From a checkpoint of a small transformer trained on Wikipedia: RMSNorm before each block.
Each number is 128 + 32 x the weight over its row's rms, rounded and kept within 0 to 255. Layers, rows and columns count from 0. Numbers have three digits each. The size before them is the row's rms in percent of the matrix's.

# o: layer 2 attention output (transposed), 128x128, rms 0.116, rows 77-127, columns 64-95
# v: layer 2 attention value, 128x128, rms 0.0826, rows 78-127, columns 64-95
# gate: layer 2 MLP gate, 320x128, rms 0.109, rows 0-86, columns 64-95
# up: layer 2 MLP up, 320x128, rms 0.104, rows 0-85, columns 64-95
# down: layer 2 MLP down (transposed), 320x128, rms 0.099, rows 0-85, columns 64-95
o77 122:105159117131185086186124150169175143138153146093069121132066142162131166096127132128131089116083
v78 122:165116134084155125120140150170127184089102165134037144164109138198108170177235048128160099103132
o78 122:157088123124111153121121117095124050099140169104109135180163102162109191142121124106165133075166
v79 119:057161065138110119156155168091145174132122087179077138123127106140104134114132138140106130097130
o79 118:129100141098095110138114134127115138127161108127110125119170087120122133131144125104115162149057
v80 126:155088092149164165158155097118123043186137032152106132111125170141195116135097068138069115158102
o80 126:064077114158178094107097120114107132104163115170111095128136125123132047115125095128147137110132
v81 121:097109117087161115110110094194170139168125159196054150140101095115106113126171125116139170131094
o81 118:120146150071200165190100142130162129115138131141098155148081180167129154036153147085126131138112
v82 102:189141100184163085065122105094107172179102136151105145128192140148159160129119165108136108129075
o82 101:182129096094156102141169111139087102162149122150116133179170096132223078173179154141084168110043
v83 119:140120123107104154143120142154141175112146076123168133067131103027098101083115138150061163131133
o83 121:128141117152098121174113166130125136112133145138099122133145109124125167106116134174077093068134
v84 131:076113134122168049144155090144153133166087132158086185126099123247145127128152126152112101096157
o84 124:127140135110157153188120123176081068114120084114133110084112145130154160159130109115150120124103
v85 105:100154128137167103119113100135138136145143107159105086153060112132138043161145148104066179144134
o85 109:086141104073091137162101169105125161113177177084135192083085072099185138153124142070149132144108
v86 136:145157106142176109078143159185095090113092175096176125145158139122099146182140136126100062105126
o86 134:141164148191136155128175127203120127173136125158161121127169115096108032123077148159135146116162
v87 121:175063128084113119109152086150125142070157160124149096133144120124100153119138121065178160161186
o87 124:163195116076134131132158076145170133174092160106101142115087174131130172124133084038145116130184
v88 119:064136096096124097106178178097119098126163146072177101060172160125102069140109170166144143098130
o88 118:128179094109114145140169090113113131135111119127113080109164149080127074178126154125116112109097
v89 108:082157122149137102081118126110077073147115166089142157064145069141167142137106190141135143129099
o89 103:190118155132142126161106144146083132140111167154112099136156143125108152161144133167085136129133
v90 118:108115131123123118188115114176135135115135158174135133187095150150154100154128104105115142105194
o90 115:063098089116065112109090061156138129154156151055097166119078085150151156166107157090145147102133
v91 110:142153088131149131141106066080142211126115154160164124105132142112150158092050104097073152172082
o91 109:115133129116125061152151183139108152083152154161118052160106151116141134084170090105104072171115
v92 100:115158158120059132109120114129175173102123185088099176202100077167083105080079128080124161120116
o92 103:105166102136132142102137105147129178114118094111130129136124179148119126155101176117119059142076
v93 127:120086043138168079129128168128064100143091103166086172105138150125169118117140116102112126146102
o93 125:149080143142131123144101113172132088133181101103129110120156078156182092142170119144183156119090
v94 126:131131120101080107083076233130143209132092057114115100104162127124124095095120139125147150088136
o94 123:191080118135090096139131171139106110101107157095090152147167165165106204160096160181120142090093
v95 106:160165154133137118075151149129092150195093094162115169126133099139146098068156160160191127099094
o95 104:108159116147158181141147201123124114135139166136113147103150106196157117162098142149132103101070
v96 118:150112072129149067140154148128100177169150117132182155063149120147074152151128192101133085131198
o96 116:210130180121145077108155167143106145113101124114131106131103133103157151128152113136092127106099
v97 111:139210092105111121172069132118114138147095167161124118169160084176153131137178050098165123098063
o97 109:148096151144134137107106111171073106129151121119106092148104255186126076131099125097122139144169
v98 107:138165136160116087063137093122145137138130155182091177118144084115062104085139141094086146111133
o98 107:203189114117164151137164125149073089150108101146104099086121164150180075143123097133097099139068
v99 128:099180114103063142146122149132106148118087118158183066060124108121165095106134130151124148155133
o99 128:127114139114072098156107170163136140106086143124102095105115166151101152101129098132145125118194
v100 107:081123107100089114134122142118144197044074154159144132179153132130125188123107190094156152191152
o100 106:115112154157084127167137148135122120066118119094117087132067134159085110148121099159159104161096
v101 121:135145123147207159140111135106105081173127079150098125125062136064138124137122143104103110172000
o101 117:049179109100197152092091172149148154167147120157138065162172125139134100067174134165109121160143
v102 130:101096158137112136173150106151156120157138215109113157099108165094151131132181134147096164141158
o102 128:149125123067072080167119083119098089174100108076149169089140156103155098156134118077169135121133
v103 117:042130124077139128178132129129144101131142223113112133131192101158180122112177114111119153162114
o103 114:125114108103115157206096056086179182124117101089127128111108142172166077111133120138102133196125
v104 131:167103104129183172124088077115140152090091070104055124148097173167104116090106122136171149086033
o104 133:060098129144168192096123207084116096105140111147118114162092118139110184080106140128136112145118
v105 127:119092115116102060086148135120116112138106117060103219110159140165123083113203154127094155092208
o105 123:124078118153117136150117076092093120117182112146127106089203116185169182131097169141114150146104
v106 118:109174092101142115105168124171086119141131134121066144128137095097112108129192131120157119138167
o106 118:189142120147095131147123171136148078149171120112129167108127076141150179157135123105155125106117
v107 111:128176119129175083173097189155091175110145104083084091110156179141193085078140118167129115104082
o107 110:163130122133106144156117195083143108113091158154110171124154102108132172108148126185170092128056
v108 122:075114131092160089162121166176116127150147148128102067170107139186140136097096095069161099129109
o108 120:150148144188103087097147166151187102108120088075169135142126098127146142173141151084195088136127
v109 116:076127088143147139102172145087126141107093064111089144127075122106105122127165201141086137175086
o109 113:118164064106149150200153135086082128131133103102080082089141120150143106128135110112111112128122
v110 133:120130108139102090020097053145143098160070123071129186151113113121137125081098102143124168111145
o110 125:159095152147096152108094146129112074136121142169149180156139129111090208163138059146170118109123
v111 114:117149110094100156098148155144114122098038128133109171124168129174161137175140078108159153178093
o111 118:104069133179149171107123149117107082100117101074094108161151157180192143090127142130155099162129
v112 108:185154053124188091086172096124114101176149146145136134126188114153131073157123109176126133093143
o112 105:165112137112187096097124176113115138159130115143165166098161177166207107119129129122116113164124
v113 106:112121160117140062095110159100057092188123112151106119141141173152065091184156113161125153110111
o113 104:154154173122116163156148172088102146050156128183109157160149115128090178095138130142139117102117
v114 138:110126144168163129134161082177108171162154124093128135111183200144169076097079190142055196149136
o114 135:049142128081121069148165187128125144177097146126154108139155103131207176127138134151156123118051
v115 123:113148142111071168156105135122104121086138130142084100157155077037113229120115138131092146153155
o115 121:051119115149064191162113087140124163137171095105110139125113106120137103093068143109132100163118
v116 112:134085087119156150130146107112173160168175146177150172066115101110091131161138152083090066149152
o116 119:185100132136167077092118085125149144116128117090203102100085103145169083143185147113094135165130
v117 135:126170146163097130113161056233138139093131190130158159142139064111093231137091120127160139139172
o117 130:113221161160126135197151083150180115142100169099188150110104105147121159125103121105158108094160
v118 124:207154111064121098125140206123116142149085207152104104109116095172175106104162120099128158131132
o118 121:162118143120102129137109132185130135110094167151080162123154096136159138158152142110169160142091
v119 119:172172161172101157097117131059112139116149143059101080136123157126088123089171109145161101080098
o119 120:160159063129088130132171071089156085129140150152094114131123122146109140159094087104120140089130
v120 117:153096117118122155050122164134159150119118112095133116122137177093089145146159158182089163154160
o120 118:151171077129093109148137142085131107094110186129113158107171089166136143116156119166173131126197
v121 111:099186153101060132174098137106144169073105149101110120136172158106127105142126096152134182145148
o121 109:128094119114130095141128106132072152154084150123058118143136170143108166142119135156175146128083
v122 113:159140080151111062156119147087129113163144028110081148198150132232094151113154112119151145067145
o122 113:111116153189116139114132129144134100100134103122136116112099140151150210055107119145142140139144
v123 104:142147066148136109162119176164117136145128169160097129157037069163118109105109125142092116129169
o123 103:054103153104081055049097110114158162116164140082156142068088127126167136137143138104100104154102
v124 119:234115090101141178164140168136156145116108104151146174101135183094151139115138102141096144149138
o124 114:087093124170168104108112106155092168088131143164039089216123135078176144071153132112152146086093
v125 109:101117119112107142108142153108166178086141117126106156130166182136113127162180101116150155104116
o125 112:159130125156188174155150108145123114131124039163117075183146165171102097150129115162139114131090
v126 125:065166109127122144131151146143090156160117123154139150211104105142147161071130080146131179118126
o126 123:070167171116155120159104115118128140092132066165113177136137171099141123113143102178134119123115
v127 109:141134106134132135134130118104090100130139063134093130173182130105131173105162113125129121085192
o127 111:089077086171095123165138113126115107105168141049093119091149118167186142141080145136169105116189
gate0 115:139207155108151114154167079168168171151103103113151146095163113163124140135141103144141140050142
up0 108:152071137093140123091066092102058137157105180144154143145196083127101093167120134105105121105196
down0 109:140140097191064144146130111142164132100110081148074114109119158125136204036180111130130185120117
gate1 110:165144137120153110158178130156118164166122133107198117151165152122112152112159152131091166157100
up1 109:179119152108082130155099134169115130172129125174190123142102144076155110113127098079102147098149
down1 109:154122130106095106105100163091095157139134058173135127139077209174132153141163174136141105141135
gate2 112:130076121134124134112108131108098120094120057129147108136140180093148087118102159171114090135137
up2 112:153169105187116148141157071137132185165162128116143079158138073138104099170159149126143139125129
down2 112:174108163105137130099133087125065149147137138137163138094104126142082057194163169121138097161099
gate3 101:111081126156086134156085149082146180129110132124197154099150136107116107159119084155157113111130
up3 103:156165138140139053174166100162137184144122104154079084086133120103120157165220082126124124107156
down3 101:100137120179166072099193140173080077081158162115057133101118083108081175091149123116123125146164
gate4 093:168124165163059127112139149177101102130104116116145138097184101055100131118103105169114166085133
up4 098:154179063104125110160190092066092161228164132148163129140167058193110126108116108148114164114128
down4 097:161104142094094176147065148134163140072158143131136119156112073114143141147123144123117097138157
gate5 101:177109123159105167101140178105135104152146149092144116064141072107115161201150159130153107175155
up5 102:068169141168103162187130113088093138158113130161113101180098139169070126168099096136124187124092
down5 100:104120144139108134120169159136104119095166155117124152155120121117090144107089122137168156086127
gate6 110:109127164148095130107118126141149131077115112090114179135162145130123119179125171151193109125099
up6 111:125114136173081150094106135111125134102120090113073203150145167129155158143130183112160090135070
down6 102:114120130150084112117114154127144145145130153180105148156153131121124182173158169080150137127123
gate7 095:091133116109163180128137137104163124118086047127125062129131105121099115159088100174187093096149
up7 102:139108146179132124178117094128128146146174184153092167143144120176094095138088223121144110107137
down7 103:116176089124112107157121135094139105164127067139195131094139121160094131133162095140128109132132
gate8 092:073106089182198120078117179051106136138150123102159105128165126089121131171127138139136114108133
up8 097:098104127123150166099094139123145103146112071146131150169143130155130078084176163177059091152126
down8 095:100098161167124159077093120085126176153108108099142171095146160080152139177114182110150128060100
gate9 100:142123109174141102141113151122152104143131098078126090088118088219139155151146128190176163131104
up9 102:051099122164112166120134109119141138131106125117102167124171091104169110108093085107160094138176
down9 099:096118116101111148127109083123188113144116159215162237147166143117165168131144109098127062138143
gate10 112:108155154120106124148101129056067155075145145083127133066096180178163142122146206102101108152108
up10 107:156116111123130122105089083113162084188140165087134091145132122140041131182132142161054106104207
down10 110:089103098112158144120113098134137163137130145081117139099138167119113139112118116135139100109136
gate11 101:163127085140085135115129098108145136219146168099133099127107102161150058202144132127107125086119
up11 098:117032130088145108183139163118131147104056057110149141075162148112083141073136134162125124192094
down11 097:188110150162152104067133098083187114104122133131170126111122140126134098124139163138132064153128
gate12 110:100169139136120099143089151125157149092126084134164098095167139127112059101165145129140185138097
up12 109:098175112084129186088167160145157138105063083120105092091113169146140126125069147129186148132125
down12 107:144134076123114085139132146170099108183144095171086124178067134100173127109131159133127056126148
gate13 101:095062160162099106173157132123170152084128081101138124124104105139129153132144082159114164175151
up13 103:095147103106191140144174162107145134143119118144075144125147148123125103112112104120125137127157
down13 102:095130130080177179137134094156096121169114107112134160099114141087113077201081172082151117125166
gate14 096:149157120119165145112118222154133139166084166100092117135109159121148142095099112097125081112119
up14 099:139189106087111169110113098161081074137114108132102121120102148102133161134083116101154119113110
down14 097:136169093136120125139139143143129088155115142118095131203150118211161191111121080130109145110114
gate15 102:090147144133163152131105105149157139139047114118116123120117140160076132091130158146151119122086
up15 096:114084155178140085155111089121165086140144135082138085141129110140072144096113174147156100119114
down15 100:202105113174081091133140126115109109190127069126115141167139094116146196110159127100102115123141
gate16 111:178079172108181139084114156116079157152123161101144109164097120136105160121129104142102095154144
up16 108:123119138020137107128168155156110090118125171153106130108189116059103120173104077166143163061167
down16 105:112174088106099096137151073103232088136130081152123134057150142147151110155107158137108194137092
gate17 100:086081144107143104142154169149051182125085164110125128143173081081156106107193144129163150168109
up17 096:100119134124159120145125081160156092143142080126117125106165146162092092138144133090093081149110
down17 097:154138095099116139120160113141117166170146133115127115125191148170136130157097116169078102101124
gate18 099:177133098135147138135125099155145170119120094098112171143171086120082064108138137161112173099087
up18 100:136063120127141137159133137074134135134160137102142151153157124142146053105087144143085077125103
down18 099:078170154062049126150127111118147113119115094108146131102132085109121143166150089078184070177150
gate19 104:063118101131140163174138118092155123132166165084175144084165086164146113106153143135173120149138
up19 103:127144114110113073092148162133100149099103150088091150129141119116189155101128123192175096114145
down19 105:138063168148147130122086070135114090151172142191131149113125147123128190137163166153121139105081
gate20 095:069107178159164106061087183121181120089130095143121122101159160155088115077118119133112084138183
up20 101:171146103122169138191060204100103125135107160176179159107121139088138160139186106145193103156113
down20 102:087106119105108106120130133142228162124163091161125098125122151171128100124100139050105172134142
gate21 105:054193118116165130098114103117102130135150102152117110122114180134143110084076136037196121180061
up21 103:075130147103096186127128082083147080147129135101094117186109105138131144089105114091105085132124
down21 103:173114174213148163128097171097158109083091142149161146102117106210126136142124102100093137092122
gate22 106:115106039090096120162171121118123111169144083146140091146156108129141081177156103119169172079166
up22 109:153077098085082104139039082124121094126139132153141099164087152161121135119083147158109134125118
down22 110:080129092120158109129186111125099098136154142106102162122075135181148097088167160064139122113151
gate23 102:065115086114125163211177191150112100118089185107096152095173142138120154156147133113111135086127
up23 107:106193162126138110114142129057134154138113136109128136131115085129128140100128178126159164161116
down23 102:110110119160157141111145121135118108137157125191141148090151197149118156109154115128158108122163
gate24 093:111148150146165199124148129184111088158108132109166049189118103126105141143120113122134158091157
up24 100:117151115093185082114059122137148181099087082083146152155166118155093080132133125142141104188112
down24 100:080143094151154162131140076123158101116151094108111100133159149147163173146153162108154116128146
gate25 101:132091107153119089092123181111164181091116113099115105110129094153191132108145108167174131099121
up25 101:105107105105143116069084171058129157128073101151159144083217170103122171084113095117126090093140
down25 100:111079140093087108124104139057155170151083149128111073074139179135144105159133101129123115189148
gate26 098:048164127088107098135153121123141111077129127132116111096058089111093136154086120117114146110150
up26 098:143106092150150149126133098086116106166110136100110048121137118118086149150081162111124111093183
down26 101:079153096107126122155175141152155106113127132133098148194143103112149143122136076166103108134094
gate27 101:145136155138106143094135121129106059090137152188170138078124158136119166139120138184142154096183
up27 099:144077097143174141074119123113131142119099105123115157135094162126111207126149149152125135162123
down27 100:201169126153158121129132133098100086161090138153104185104128102140190105143089139137140108136097
gate28 089:100120154116139181160162105079104159097113096100068131115190072084089082111081167094071184100125
up28 093:104121076145125129119156183183167096156117159148185113109070172156110138126140128178162123114130
down28 093:118185134105119111121129139150124134073087117078144186158170106071178106124148112183123121167134
gate29 094:090184141137098151132135221106098156117081153094078176166116107142132133092138142123121082110163
up29 102:128138189129090140119109133075143167101097152134088153159158159108061093127125110148149136073190
down29 102:130110144070082115108086101125136139171129078161134107177152187107117166213122115141122117119133
gate30 118:161106117129164133064125108168100142144126085160155058143102185149148112126149138170132110143114
up30 111:090090109125124114161087102122125136155146108130137102123111106194199189076083133100178155098102
down30 112:151136137114139202107116156160142137100128175128093113106133119129198130148139134162176104183152
gate31 107:187082162214096149141131150116145157134116119071138143157134093082105136145137094091109183187137
up31 103:175198183075162073110087084149109091118114122157134155119101168138144086133164128134157118146109
down31 104:144142120180113148126139167135104180135145122082108153145107096118113085111070190121197138120177
gate32 094:148122096108070122128127134104090097149141168100114161140113074155124156148099116193129143117149
up32 096:115067108115097135086074097145135142135143131123155156170151092165131161189128131146155136111109
down32 095:150075170118101121108167158126120087127123127114142155157131102152121173147106124147085155157083
gate33 096:121161114119099117126198146207111136133120108142165141191125156083112082166168099116168162124145
up33 093:131185150144101150139132078155136134132135113118087110159176120076150110122145091153162145104189
down33 095:146055196082162125086102125069095130170120087154177057127154159094135122135149146066077128171103
gate34 104:120188114155104146149146096137140121119168135138129124073182085149124060088150208128094121117141
up34 105:139148175126132084148184101067109176153080124124108183190147172079182100196123083045154184188085
down34 106:133114126104142105126114146120124080136091163090115139024119133100120059117174180131142168105179
gate35 103:117159111139124109121109178137082145138084162113053164108104120131110127124114181140138148155135
up35 099:182120127135060152127164088129125062139119141198094123135121077145104085136122128115138181134187
down35 104:110193108166150115123109080092152162134105133148075157147099188125154088159184160114128100152172
gate36 098:134084158144103133150102141067107118153085133153130170089102103143179137148153098138163108110112
up36 101:097080151164145173144154151080136072128133151124141122111082160163124118120102134127120099074169
down36 105:118170153138100125138107098152098131119133144084141070159125166128120093129110144130095144100172
gate37 092:129128160117109177148146122118195092142122183075187119125112066101080102114111120097129136139185
up37 097:153158112132133103142134114114116184163130130110087156188099100120168150124075197161128127119141
down37 097:158091097167220122124129152131152108129196153138136131092137184159088083163129141190114102115085
gate38 091:098066149143105193121112130131087127066131091102077089160123119072160053131063151121068183099098
up38 098:088101157163163128164148088131184139098153107126103175094108079127090182108117045161142111122132
down38 094:104167098102119070031121141103135143124133137120158118179175204145163090129127142112171144133110
gate39 109:186144171106106100103113098143142140095116133123121123105181131125123138157150094170144137174166
up39 106:129080137088093084053151120090162120126139082134117171097148153085141165126124106120153121147173
down39 107:082146109124156176162162134145140106125111161181085106145106133118139095130195132072080131192094
gate40 109:083150158166140159132110086158131123092076092107112151139158124118124094122133113155067078130143
up40 107:133145124135191118091137158117120151110108109124125108127152146104181083200158173152074119152103
down40 108:120153159147172119094093109168075119180081156154076148123092211121133122154086171142141091143089
gate41 087:154141165147076137131142126153135126118098150149073159154132111121106184097114157120110155093093
up41 090:110092134139124129117137183097052113061105140115101149122135161176105147080117122120068097166188
down41 091:145139145110212104101149112125120161120149113128170128156114129179132108142143137125123132192112
gate42 092:111132107076102201154098136146134029119121124094120116081136088101112168187134055106114100106147
up42 095:130120144127140152108097101187118095091178094103120136063127166150112154162122098129133103115123
down42 097:148157149137145142116082152194123150128097154135073133137148099102185136183129081103114104065105
gate43 111:094142150100163105066137101178104149129130128105106140154089141159141186091143171114136127114118
up43 107:126107105162151141162130197115131117155153164116119092174143038153111199160121097153137170101163
down43 107:161122112154160110164172158176085176139166133096171104165158079187110140085129163123091151086097
gate44 094:098108173172140170158104203133146146035124129143121155149171129145109114096104076103126142135115
up44 095:180115158122099059154109077086113159116143138162129106076149077092148157216127185108104129155137
down44 096:170209167139154160104084130155175064056108146162113125114120103137099096130089156100136113125112
gate45 093:114106119087122112110068151127212105087094153182124137129092179160120149118105149154116173054040
up45 097:096127150098166098136112138143174160143134057159061110119140198102114102094174126141138172115127
down45 097:102126116199066143099158121131138072063161134111100128096098135172159160181153133116146106144164
gate46 109:065161093144123151080170172170152108170049117092143163146079103095036138142149102106162070134097
up46 109:113169141213144201111165174151124158171115136133092154141155166118118112129056171108140071133094
down46 111:145161109137049203152169091129124150141123150174108149171133130100098126159138121157150150101087
gate47 098:126211104161116172130115109172202130104109145193158101165098138116087154124154165108071089115136
up47 100:125190125155138116156165104121156154091087174093134070118077087094098161107131121130187093133176
down47 095:120109153143150158132133077135120131107161075108128132120130154156189090182165094142106136141044
gate48 098:107140213083133086175078051115194158123187173175093130125106191165133094170164126136136141123128
up48 091:159122112130120108159103125110122138128135160161130142088168121162121175069168142205157147065130
down48 095:071111160135127146085121155103148160180098141182112138211111130121116112151144073175071110161126
gate49 103:030116151133085168142138141139118119117116127080145119141209096152207128158115095113125132114103
up49 103:083151097089182116140145077106144089154158153089157073143168115151163114141124129089155082174079
down49 104:162137145127153123176110109122128043109101105141098145122142148167162135194128091108106140102135
gate50 111:143094162140103101116087083159115132088126127129108125115132125104218127154097100164170169108126
up50 108:118146150134117151134131161165201137136059185177119122167118093105070056142110146114130118141124
down50 106:145163093150132117134123135105159115076158134154100056040121157086136064094114115147155188120140
gate51 104:101179093126188078170186190085190102155051180130136132104116145128110098191166116084084160156111
up51 097:148120102129130114097164103140134119151135112120112107150146147129175098121126120114090096153077
down51 099:115133101105142153151133143112163089122108048131134112129138186122086092093097144118096115136085
gate52 099:130147047141111139144161110173155170143082104129148129124150164141117092113141206149111100162121
up52 102:115183112126104159177131164131091117102109185176071136126142162109133132114147125126133087103119
down52 100:144098120145122157186172132131099147135123118187097116179156124083141153133106091110128205130136
gate53 092:122078106139202173165120168103133150167140098075130072160185106180086175141123114164128142145105
up53 097:167092193087101064110137135154142159116079085127153111112204110119125175092157121118100182106128
down53 094:092161098165154196151099106174140106116152117135108116183142140147107104143134151132108089091120
gate54 112:120118102082082152114158134107114124117085128106137124117150069133083138182131152113152165139101
up54 108:166163182088149125112135159202125129099122142096116138107096109086178111094144052114079133082187
down54 109:158137158128117186164130117186131135123113137113107100129125106121112116128070125125084165119186
gate55 115:142126080228141100129149148097121173130135138075137097176093179082066089158105118165127128138178
up55 103:195104159162127121092078071136150148145100132119136150163133185114127152123134106114093131145113
down55 105:158160116100096142139159182127113103149115123118150138155096156087158115114141137121131103101099
gate56 104:069087149104138118106168139116086105188139081127097105095091130092083116112178106148137142095144
up56 105:150126148092126123200133115166144153114148138190168087188126117170174121099107128159091155111080
down56 106:147161118138100151131109136141165116068125126119163125080126107148142102174133094143176099168124
gate57 109:119119099144062162162165074171120137160120086125215067098116091133070088135053154147112148119163
up57 107:085072129095099102118149082087117137149108112035152153044140074098205129123117156031137127172125
down57 106:127107130073133053073112091180130092115097129126135145106127121124097120119168049172123081134169
gate58 097:174181076104115168111130090114117158129173138112075128175101169180086096132159105144135142118172
up58 094:194050080200136160162156108068097087156101107121134128135169146082125072103124077117100108119121
down58 096:208169120142169127104109212118131159085090122119125116082074130118155126106178134073113101156149
gate59 107:111132157125122144180108143152187132127103136149114102145138176126039107199112071162117130082097
up59 104:095132125116107130148146107103177093143122132169107128136075145139115117100160164142125132061115
down59 099:208114091131099117172153102050121138117101090176158140105162092133092154155176135140158135115184
gate60 094:179156099056071154167144167117114139151094164124068147125108133097121131099154114144131118071189
up60 100:085152131127136136182154094132118149142114132098145150202134130113102168102095100082180119176134
down60 099:161050147106142159086119087054135135141115121122166151130113172110124086102168117151138140156064
gate61 089:066136087066158147159088157106081071132162143112128115113120106163153115146140126111142134143124
up61 088:178169178140095056101148099130197148136137145136125125117092096133101170088076116103191160138164
down61 089:162215114142127093122098127120103106146125162108146090155141180115097146136160132140082108179154
gate62 108:150127141108150155077157085113134128182104132072133091101183150145149128087167141142161154166124
up62 102:131185107083161144127133097112149127174167165120156080136148140108094131171134206174115126147209
down62 103:180105146124103153172155146133135122090144112130110181117142122148148109149115096107130169088042
gate63 099:093066102139049154141105150091142132028127135113163160166117134131134166167112119150163095096132
up63 100:135121140168159120111122111176136137095078130127162111145102114158128126190170111162179091124145
down63 102:102130063100041167137161109089109157075136100178135135125122094121116141131182115117126089122114
gate64 107:122068130119177186115142098145147142099161069097103135170157124135107120122172149106124108180084
up64 108:185138166095091099101091082119096111075144148077105141147084102080167120132137133146164141146117
down64 104:142077187163145078098103114120104172134139119089193088150087106146109127155155208144145093138073
gate65 093:121092166089119139142084110157126166134150101143116148151133104165145169128125163141099128129079
up65 098:153090113145174149152114144071135080125130127129097154083174181113122110097136142156116128137129
down65 099:139118112173148137116133181179120100113137158086113113083112135121041152177184075133135119084112
gate66 093:149188106163105178134084147129114122139167187130094144129122105066105142150025123157165124149098
up66 092:039088086152112140134102103180089087067137080122134124161100121136116128089094086069140107165134
down66 094:159170106149143179057135112118079142127163117135121109142154087105111145119146096139154137099130
gate67 091:066129125155161142133126147175127117107164157139135142105156094146113157108197169087158178129061
up67 093:114171175141097216092173181097153084113172104133105166161115118126139157188127087173128123125156
down67 092:119182114148193111150234113116082162160108126118133162161098107167170147113110135109163159157138
gate68 108:116105084194188116155161109082169135181118167111181111105155108161149150213186139071163163107072
up68 103:146116071170149137119139103127157150120166198138116066138136133132065102190110161124141103167097
down68 097:119101106104119134085154099100108168107106089159112122117128135038129164076114114074130150183173
gate69 094:110143109156117101177110107147087168165125152044118139160094133082124082128150070140080162113173
up69 091:172093128178097159158134166109188108139106173158139140120184110196108173175118133157128140109161
down69 094:130171096126150091167070183093116074130090197058179166130128178135099124141123076153208156115154
gate70 086:126150128150153140073084133140149130170129172104146177106136181104086064140160113120138111145084
up70 090:118086114117176116156117082113117145107191075091152063148124110173135162115087136066078171089144
down70 093:110129092160165139128145105124095184103154112080129108095122109121134112132167151054111160139168
gate71 118:120174096166193109088098165095168125114125107108127096121072198164102116090151133158111104169108
up71 113:108084127142140073121152148148108142115140149143159094102088147151114134096166169159116193115175
down71 109:150142112158176114099128162196136137131085141093137174129161126105166149133134137145146083112113
gate72 100:058117078107114180164177097133164161162099182140117102122155126119092064078126132128113182144147
up72 103:091179111130170186164102106159144106181097120171133144127156160125114089113154138110131148164146
down72 103:166129117113078128127136123125121139156155158107128100181085146126105172113124120154070150110094
gate73 105:161146141109149127107107115191063103182107169129174120148126108143104128153127123105145138165059
up73 104:063099130170099128113134118118122157159123142097133148122120055081137153118105122122092161128115
down73 102:089134172123125134090140074185127101106057122101124099120088082083138082161104133131130085111082
gate74 092:023197130157173172124172124097133086117121129119090123111113158129089094151104182118178142113179
up74 095:096138045074110138136075101085100114133157148151161073117103085152098025084131122063150179151118
down74 095:147201174174132093103147091143194127125149157135136131179134215169124191135151090162163088054099
gate75 097:149094060121118125166115139105107151166138080080144090107134165111106121086116095116087162123169
up75 099:146108157116086109132156115195104132124109104075133089146128057082128108147111129154062140162188
down75 099:126174135135198086082132100150119096145169161143132102141102127158129127172111162166124068185129
gate76 102:183130101089187148093151142045073132114140145152164069139161181178141150151129150139117099134133
up76 101:143120139058124104099124128073127119159159066096098212175129108136174169157157128092153080137159
down76 101:102106128161154081167100161151105126157132141159117178135157125179133143112138106121148080180109
gate77 083:101144117126122111125156086134229109124090140067150087084167150118116106130076185128096112067140
up77 090:146169086084098163154128140091121132151121125101176185130084092125127131146072124064201131147087
down77 092:127121134144176079127122100151162098105133137070150110118120147073175159112168191145114114076162
gate78 089:131096087108153092162142209095102124134144201105133134129154129090054203129181139164126147080114
up78 089:104099112067158163087055120129137085129126092121114085110147212144098068176122115137138137184204
down78 093:107119110161205173142171078131112092154149152100137082167127077074148088123130172060108076136134
gate79 095:133115164145189116142153144154102122146134097105145087092103163155149104108114124156056110180166
up79 097:147069116157136133086107152133126083127072120138163135122153162153171170130095124145169137189112
down79 097:141117119121150180158130139155108090161094101113111108061097157150100149155161115182123046143123
gate80 099:141102093084120162110137119155155087129097096114149109128145163108151101130117119154117141137099
up80 102:170142086119109192091147123142072100145107178128142181130127062136131140137119131051146144120101
down80 099:064173144117140133152122126110135060208101077141102086123136156078108134095148119169120159120146
gate81 108:202141121152092098158125056129089131125121157115088095097144187116094182174072114153091063102117
up81 111:135101113093121168138128112092071142119100098101130143092117128127127125119123074081134188115146
down81 113:089161108101157131157130086143170106121129092111139120096137170090112103100108176115206130110088
gate82 118:123104152130116113101071107160143142079194038069126141135069114166157103143159177115094131164088
up82 115:092143147116078084088140129164107094101092096085164152141062095099140066146121117103151160147172
down82 108:102141133149075125098110126159143190134126083074149177132106109136143143081131117122090157114068
gate83 106:106081182050115120117049145180134145110116164093160131103096090070167133098165098148112159158121
up83 103:129151104170069109162181186088160168054142107112069089141170102118151148087091120113070120141109
down83 105:137149097128142069070200120124126078128139081146107102127161150162104156139098192083096070088099
gate84 098:138105129116118061073127143091067130151132069133165115126149192172166044150114122127120120101130
up84 098:143197154097120049144113138082141088117157089183115227032153149147093146159141147100133156155107
down84 098:106103093157060141116176153158108147094069161121114136177135156095139095073133078100122131129060
gate85 113:111132127148116114103134084151149148107151053103167108176100144167147105135154152125155114114106
up85 117:150077175100145129105100112026193081154193127143085137201117085125134140155162108116124170099200
down85 116:138101108083144152181154183171086114135120111115156139147136134123107149131147126109165115114090
gate86 091:143084153125146157119145160124114111178121114153072085107135099150115156114127078159151130134114